{"bias": "all", "warmup_steps": 204, "final_lr_fraction": 0.0, "dataset": "wikipedia_en"}
Each number is 500 + 40 x the weight over its row's rms, rounded and kept within 0 to 999. Layers, rows and columns count from 0. Numbers have three digits each. The size before them is the row's rms in percent of the matrix's.

# up: layer 3 MLP up, 448x160, rms 0.0641, rows 349-374, columns 80-159
# down: layer 3 MLP down (transposed), 448x160, rms 0.0643, rows 349-373, columns 80-159
# gate: layer 3 MLP gate, 448x160, rms 0.0641, rows 350-374, columns 80-159
up349 100:514519441516466525573519473501549507490497451484490485501499414515526452453513499481483509461502513582509528490540453512558503427473514520507485481472544561513432419546534518517539565516532515524534450516503450532596470416465521552573495524
down349 094:446487583494494546540459495577540465495448442482469565500531518486495515496553434503497499474533484535476490562517416473744447478467488503495497501514508534442491519535480467543457509497538443572425465606501483453429496471467546504506509530
gate350 108:495540468502511579540544413446473473535452515501506464485516446520523590526454524574528514509488534586500593541532503474468465519509451517421481552439444475474447523461558532422472487543506510491424510426494527449530552529476477455508533551
up350 107:454519543458464461543479511544523581540484536557565559451557487535515496574499526515504485501495474488487422389521457478491490513489569450519572545519522539481515483529505491514466498510516445417547460491524522380507514508538494533555517507
down350 108:474519507445534534492478527482427526486511498528510539540499527505497470525468453510401512584495430526527497453527439448481535463472498408537525564461526464522485497509538466474473531464508515517495497493490514453481504418509588464480497513
gate351 092:504520526540487506544475481470527530456523554505483419468552517528463525481569505493483462512466544481494541552480518509480464406508543513428473461558490483503440461540498446504474535509490541530429543510556486426419572520495429527555443515
up351 102:477511473468478508533499532507509506506516433588482512540466490451417494566442555510482512563492471494476479522509591543618421442417492495448502586476587399469536470571519505467440472493484463524433507534468495594460530485494489524482495481
down351 098:475461491481552514517499498567523499484507500562502590418480482464442480565465426513465568523497502496485513466477521483413502461476567466462531460521504511511552425632528420492474462506550500474479501519549514564454527496559468512519470478
gate352 102:549511522483518532401527525563408444476423518500465432499535520527534510471515453465473489516470490470491518513446487480475506485456465609494508543528495539515549464515469448479469452490489419560501462527514497510504509560535499435570466562
up352 107:511540563397514485472534492503525444468495463539471498481487498504493514480476446502542497550517451538456480458488477462474508495500473498385472532537425533476565479532489537520495497476481439573461511492499471507452500517493529534511570437
down352 102:524562438496466505501480480416540500493592508483460491528512474525542569495437451497474436520474455493414480558512505525585438502486451473541505509544557467444535503471483579486517507548520465538537604451475489543487528444452520518441466490
gate353 099:549487538572466408512509460527520500566459549470548443529525477459518483558491504545520498473441441518473544563513508486565580457529455506451539489481493476497555622507472489538451523518501483593549519434466491521453557552507416460555560553
up353 097:472500519441510464476493466551475482496476518515512534525464405482462538539496586554568430497506520511539439474520509511436502475478450549520461478545618531495524592513483495558532518466509511532512436498508491557488584532512536481512509558
down353 097:558555501443419442493473475576502486528528491510511549499499485447463484482485608511473456487516498451453436561517446486387505535488470519454409485483575486499469501544537529509594504493452541505534489426505540495494476545455557513541492449
gate354 103:482505471531542555498499498526528520452479456476519502436532427460474581442523428549442460510466488488479564485487509450474474402527528534464543425565506555464453539526560489548474477472431505502495516447540470479453454362509520498494490508
up354 102:557527459519496469466525439502467497534515509459483551516511458456480534530525488520451456491529448583581405472499406445482571515435559552450456432503581507430597529482516481517514438470464501519531511584520485463538491463534511425457450499
down354 100:496459485485612492489557477560445539520502419485520432562478426478512553511537539471449512520465560509507597483583542528508487497485566433518482440454576505520424478487518522473487532469489502459516511435486521463496467469536545526526471487
gate355 093:493430532513540510522494421425506500535510425530524481424490495454527552522510469536547477479431488516454464540465473495474508544472518439471513481535441494603486545474457517499510564538502490547561576548434462495532468452424492467551493506
up355 105:489558474477476487540517560479527524516426450461499575525403558448480601583504538503499534423478480476578471486518462505498491439460570514506495485467447448532530496547494428510484487509558493493517484462401533489531505484484412452503510487
down355 099:469403469496460483527558514462527571525497466478555439460565496474510502526518476460573510485575489561520508465544444466446514480501503525502528490488534530574606498533530477470576422529451483442558550546507480512500522538543549461538488512
gate356 095:534572529452512564492524524461464509541479460490524555501430522490474490526491531548471471548463509584476584463485417539554543541476539509509547498483490402484529504475583479555493473465468523459516529411488518546490496496473467528492498470
up356 096:513491491499506462508518423493507514460473529588465548497514507477493511567549490481507475476480555458560482493442545454450507553479532456573463533491445521553469469468467558479519533503511511466593534571468438462483493559474532562526554594
down356 094:566501491391458502461559477525501541550540529453541415529503570442501417501526393554499514532497522443483421492544489467398482595503516533497493471497451515550460531497542521493553532432502478497477526523479425571471468535486507475520496555
gate357 100:557518477525449444465548516525478591479503432544466573518464449465492423526521482493528527443488524512482498508420459523496500455507488508545492573520482506570479508505482523463494471519458523492469529503502532486487504448501463471508530524
up357 095:523534540502461491376479518461507551427459505525417484519434465450512480528499412455492488439517547454509512494519544586463328560573456514537481561471511561529558462522502493428474439450490459484506486450503531510465542481476503480523489480
down357 094:477439517507519505551502472541484439447508560492517470519518499501489456513516514488476524543480530531498498464493488535541527542453509507461449492502464561547490534522539521536485515572505546452532509559453421488462466485395554509566561511
gate358 104:476549409449482386441493495472519520522479452458438505514531493503503542572523532451519571504567514530474530505547511495473465462567493548441573506514488498446526491511583478467405542497511436529473495415529554524538391498473530518474528504
up358 106:515519508516581518422525423502519480478500518507538511554550487525506551493539482524455506500489501527443440550462478534527536548457518574538469521674547453509469514458589489391525441473478492539435480454478463475538506509450552459539554538
down358 104:480465518544545615498561513483457479521457553492541557543457481465519489520560478545400464496584439487554496466492527481530521559494504503504464571519472455512458471494501433447504537540475450499462478507561506495572588547557453481580449467
gate359 112:477489526533517492543441544494490517458481557478509473483436474547418558489578508431520504529438515551441536456592566488445495460515447537490467455468437490508548436536462564452439518523525467486538483460512536454514446462494534539422505524
up359 109:481508465482494454519484464528398515543509500456499430535449482516565495506496518526482440534558481498487533478467511438487484507485520532568482483505419500507515514476495454461487446434503502495485511488508474510530560552472459501491393464
down359 105:532617514477545486467478448536435538493513511359493426572545439444488562538529562488448540431505516503447529445548486495489535513566504469461485483444535547515532538469476509603460461498479511530510546509441427439444552577488451477549478512
gate360 105:519567537478471467456565486558529504421485480510518533456433516526501514536559565446500560448535502445487462454508422525423553457457480459495494453523524508547555458483487510494546470464520549481540571521528471510610461515529578450519512511
up360 103:513520446521518475462474458487451591471426502524514501513507557464505457510481496576583560518480451526478497467457536474473398488515511485505556498508482564528491500536493475514558523532530544538452480502562483551411485484508491515457522462
down360 098:570441583460556485480454511444513480427508419516451536487450488450472483564488446557518468519533509521559486418570442454480475438529490494498485516542482462469560544450519532534479507496534460540517521497424447545490485470504468497503558525
gate361 104:423508459467521512479490419457516530570490493436458535475515497473462496426514537415509517542513498544531550519521439569507416521491535514526535441542461493521497559395527499521490505486451525433424490516526480496559547461465507537561512472
up361 106:536383489520493480543519522460496523505508536502495412511447546496474532487412486568456485551445545439578536524536551474487487453481485444431532532433548531513461462552523534455451509464463437530505462568459503524451457497498539599521521521
down361 104:524542504506495509451543579529569513435415511531570474448553546554530479505509414457552489455500534548464516487472585468546533575517477480503573499560490456575542512490529522538458455541511549464494551536497586523495454497489506541503511449
gate362 101:516494429475478538509441503564441468500515464514441488493485466498551483473452458513467470437537560489466496524508543559523488493459523574592490560523535411497575454459480473537488476495483469529597512459504510500544463531480487525439501477
up362 100:476470477503533498513568531568528510451480477530507490510456547450451528475565504528537547491425455517521512487516456472477497507489470588460443531485505450493513515519476596567420484426497458472534478447444526480494392461472498455536495488
down362 102:520536490506511523453452482424493503421514502465462468521505542462524477509500525545502516527525609485503482488516436470441425493535486514493517507447473467572555534479500490535473435453451512523423494495485505415540489470467440421486521557
gate363 099:595564549474505516524467548561525436468519496476437566467453455459530570527453443512445529519474534501504502563543592499453512561516436497547492520483471443456516472491491474508481518500536494452518543522538518523540481474441531461464530488
up363 100:414568516542548530450523465532423488493574545474546473513482434490506474551521518498424481535522503556441490538495501520495479585521494518481629568539474497586484481458585478445486545539471502580533483502520452527437480510511500481416462515
down363 098:556516551446530451462491472528524507517461463506491468496506606617434483432480482526539480468534519434496460509601555488499487526543507483537436515421510504473509539497592501513444452536481462570499461495474515496582492493471489489482468498
gate364 098:456547573413543513497516510520561498512556566541463435446511478506481495485557514523470554475486506494507536408486561511448496515505486525454445494509430464525565515496497540521519510515589614512529461480523494537525554469472554514459462536
up364 096:538556476562490470552509559549497460520493489534554484494582526478598430492466593521486518442410471557500487487508512467511427536542472520459526468535563538543548501479443533446451514519559529487463468481508551485448518457481522475522504477
down364 099:505503484498547474510509489503443458500549486548500528502519495544536498401458528483531538422479518495541556538529503462470482471498537520490515504504524426436466457526424488435468534474555553516513549523509516544506556486599487481501493522
gate365 099:432538479454468453482466476446548565501472557425507508454470515485558554516524476472485457490495419470422525556493580427556461445556477475453492495549547522443507510515514545525517541497492459573498455498490482500477488413491458532493576523
up365 097:488579549522512548503511450436504448494469520492523433515477527610496569518576553493529495477405503522583481505492417517459493503479523483490493500503476557531547448455488451489487454444536505518485464475512519413496436482496558507470461550
down365 101:454561538472524577551491533518455508515478535501510457447478584437489429559466451540510475512467500564530484563545476494408483467502488555471470478511449461546451518503538452474504580476451513568470536494468491518499446521475544490483479466
gate366 094:505414439462516568503571475544522452536519501529495465494475437534517490438506516486520534484501453520518537525466488496413462496538488488470524428500469431395478434538417543498548545580572538512483476567480505490453479489459515503510467541
up366 095:510416507494447507444554461497589439525541548457487519472501452451480551490461524505430503443439509534493543460462489482566516487532430487520534502486522538470492438508481525551477488507521565559509567479496490446495459453520451555538554496
down366 098:530476560467492510495546520502488505394547489488516556407502512402464495515515544510496552511544485412493498451555516484477523555516549410523452480491433598444507474515567458471486601506549575517569515520497503428529491459529518496477476554
gate367 102:494489617430499469543512391514523490478556562461453565481451523450478529533456493508506523478473528547460547446523447420502470525495529479440553467480471462523479437498450448605496535454573531527485464540502476476484561400546513495492533509
up367 098:551479486435505471454447528505488450519526498566532507550547471513468485532583481461445513454500458536508458474511502548488460525505522518446558571510469446476515548493517532470419546605477537448479530521499430462489483552532493536535406531
down367 102:496512455459547480478449508581548541468498525490492558491525486472508534455539552481474482539474460487538542431540508531517509531483524528470476509433492454530513503489530511409416406512496510500465542475463517526509506521471529503528509553
gate368 094:476461486546527563467564489410529512549510457465490486505492463497514485423489512432479449407560571484532445508420495457496519503491553559487484502457457580480517557511512524489539462495423467513461495490520517551451504486425554518503481478
up368 103:517476461480567461478514484530538563518436564473526513547521443508549563449571502460458485548480460499455470500532483461506539492531438507431487444478500508521521430523521504453460493469550560522517502397513591494492500501412542479499466451
down368 098:505516492534458528444475548483508412507433481520528508458471485520485462526453549472543496468491515438502481424491566540606496468521564496531520485452521544518491483483534493506462465512511518504484504491385478559515477431510489446508530511
gate369 102:423422483505534444474426508479493543562503545540522541529523494515531519495502476489517496505448470535469487464501536547461561505448540482557566464512471525535527496520533475467481418560515486451542522504481530525594482525474492484591512487
up369 095:501434563513523474628499436551490365478546507511541488440415529502469516572487517502450494476541469493531560527538470497498579525530580504452511541515446485460502515544472454457493489495507518529477559525479572485496545439523494485501479497
down369 104:470500534529487518464509485489486467498518452534509499571520468474522547496530479556462446433409492514525518530473501541539538455504458482422555508470535479456513506517513483496442457469548481521467492487402572583473506518496462513434483599
gate370 096:475523493475513490496507494494479535491586541485506583410459449491522516546520501501485542457484487501479444515538536491502529535549454483480550478455521488516483470494542489527483453418541533506519516479505515494557508503512492481460545533
up370 094:522541482472572531439530549561447564466470551495523548475465477497500498469512559547458508478477468510516468536550493491449478462507495472455587483486465448473582531557481485515444458507491481454532488463491469510574484519481487528512483589
down370 096:504510571521483455495508490428515463529502509468468462416453541478455504511550476513502535490511530464486498545464456500456543474543520435465468517494511566465506553489461511470477588538470566398489490437609469491470530459458505577474484542
gate371 099:491577486491561499464559421550510576525501476569518512522450428452491523495487531469517486550441456573479469512551554474514433514526521527489510478521528437530507568476459424471417508482542447492560495517558537516409434470469483499450512477
up371 101:431572508480479528475513495560479460485538511492522503505454482506494494475464506461556456539498477463468463553566454434422545487507494535473540457486442495421449574466507549468458537465554530481507497480436487528447512456514575542465512529
down371 096:475597607553533448569523509550458460505456556507482478510524541567451484613484488462532497478543541518566525473533545529378472503500499555485540452515487453448529537528467562475483533567506561495539504467524512528521485508424556458507510480
gate372 101:429492481498499499536470462494510455468479543509512475444590512517464540506581528444482437547509575445504506487535482491474419481484504596508489518515557431454535576457559506492514552455465450491488561403480439564496449560524486480442533525
up372 102:458494524564531524510587503425518481431583495458446534474503416522434434503522492514529566556535579511523499511486554483433486570491481578506516461506508486495509495481452538495491541505526486493517471550449488506480472464508564449519490517
down372 105:480511479483479539467477459571528478528535505459460561541575541514533526515489523496524478493536509420515555436505494449553510510453519582472492515495488499498444466543646508519423566442476434473508449473481440459535500496501479484554479388
gate373 099:451507471485571486463529488529501514557551471554522506499516475477483529488425462533468483540488476505449515580519489513476441457448463560545545563531397520525437454494491415563457469468444514589528601452493531510443497508495466477535498483
up373 105:501496495545508467510462460469588512436487499498506494491541455550477516481536543503464526553485574432478456498478542473523548469456529458525563554387498476473508540461431513459604529561458497512488475557544529534432514537501495509513468496
down373 101:442526417541574546482480413550589468476528525483512538497504474477494458471519447498464489469513501562520499513497439471568495514509558372479528543529459534437447531490521477501562489505499511492453494538539441460510504519538482497571453430
gate374 097:469434527489398496442486597517468484451505502475499541528565511509513527501518580515484483546493479475465474482478546495546529497455510518458475458492533525511473519630491499516486432441491455544596540510503461523461470503515514496475518489
up374 095:511485489472553472496537501474501452481480485511536522452569544593499448508492537547497501441500500534487485500450431499582560512429529450555528412524561503582468501565456556516545509551512538533524504538410470512461537448542510521479530441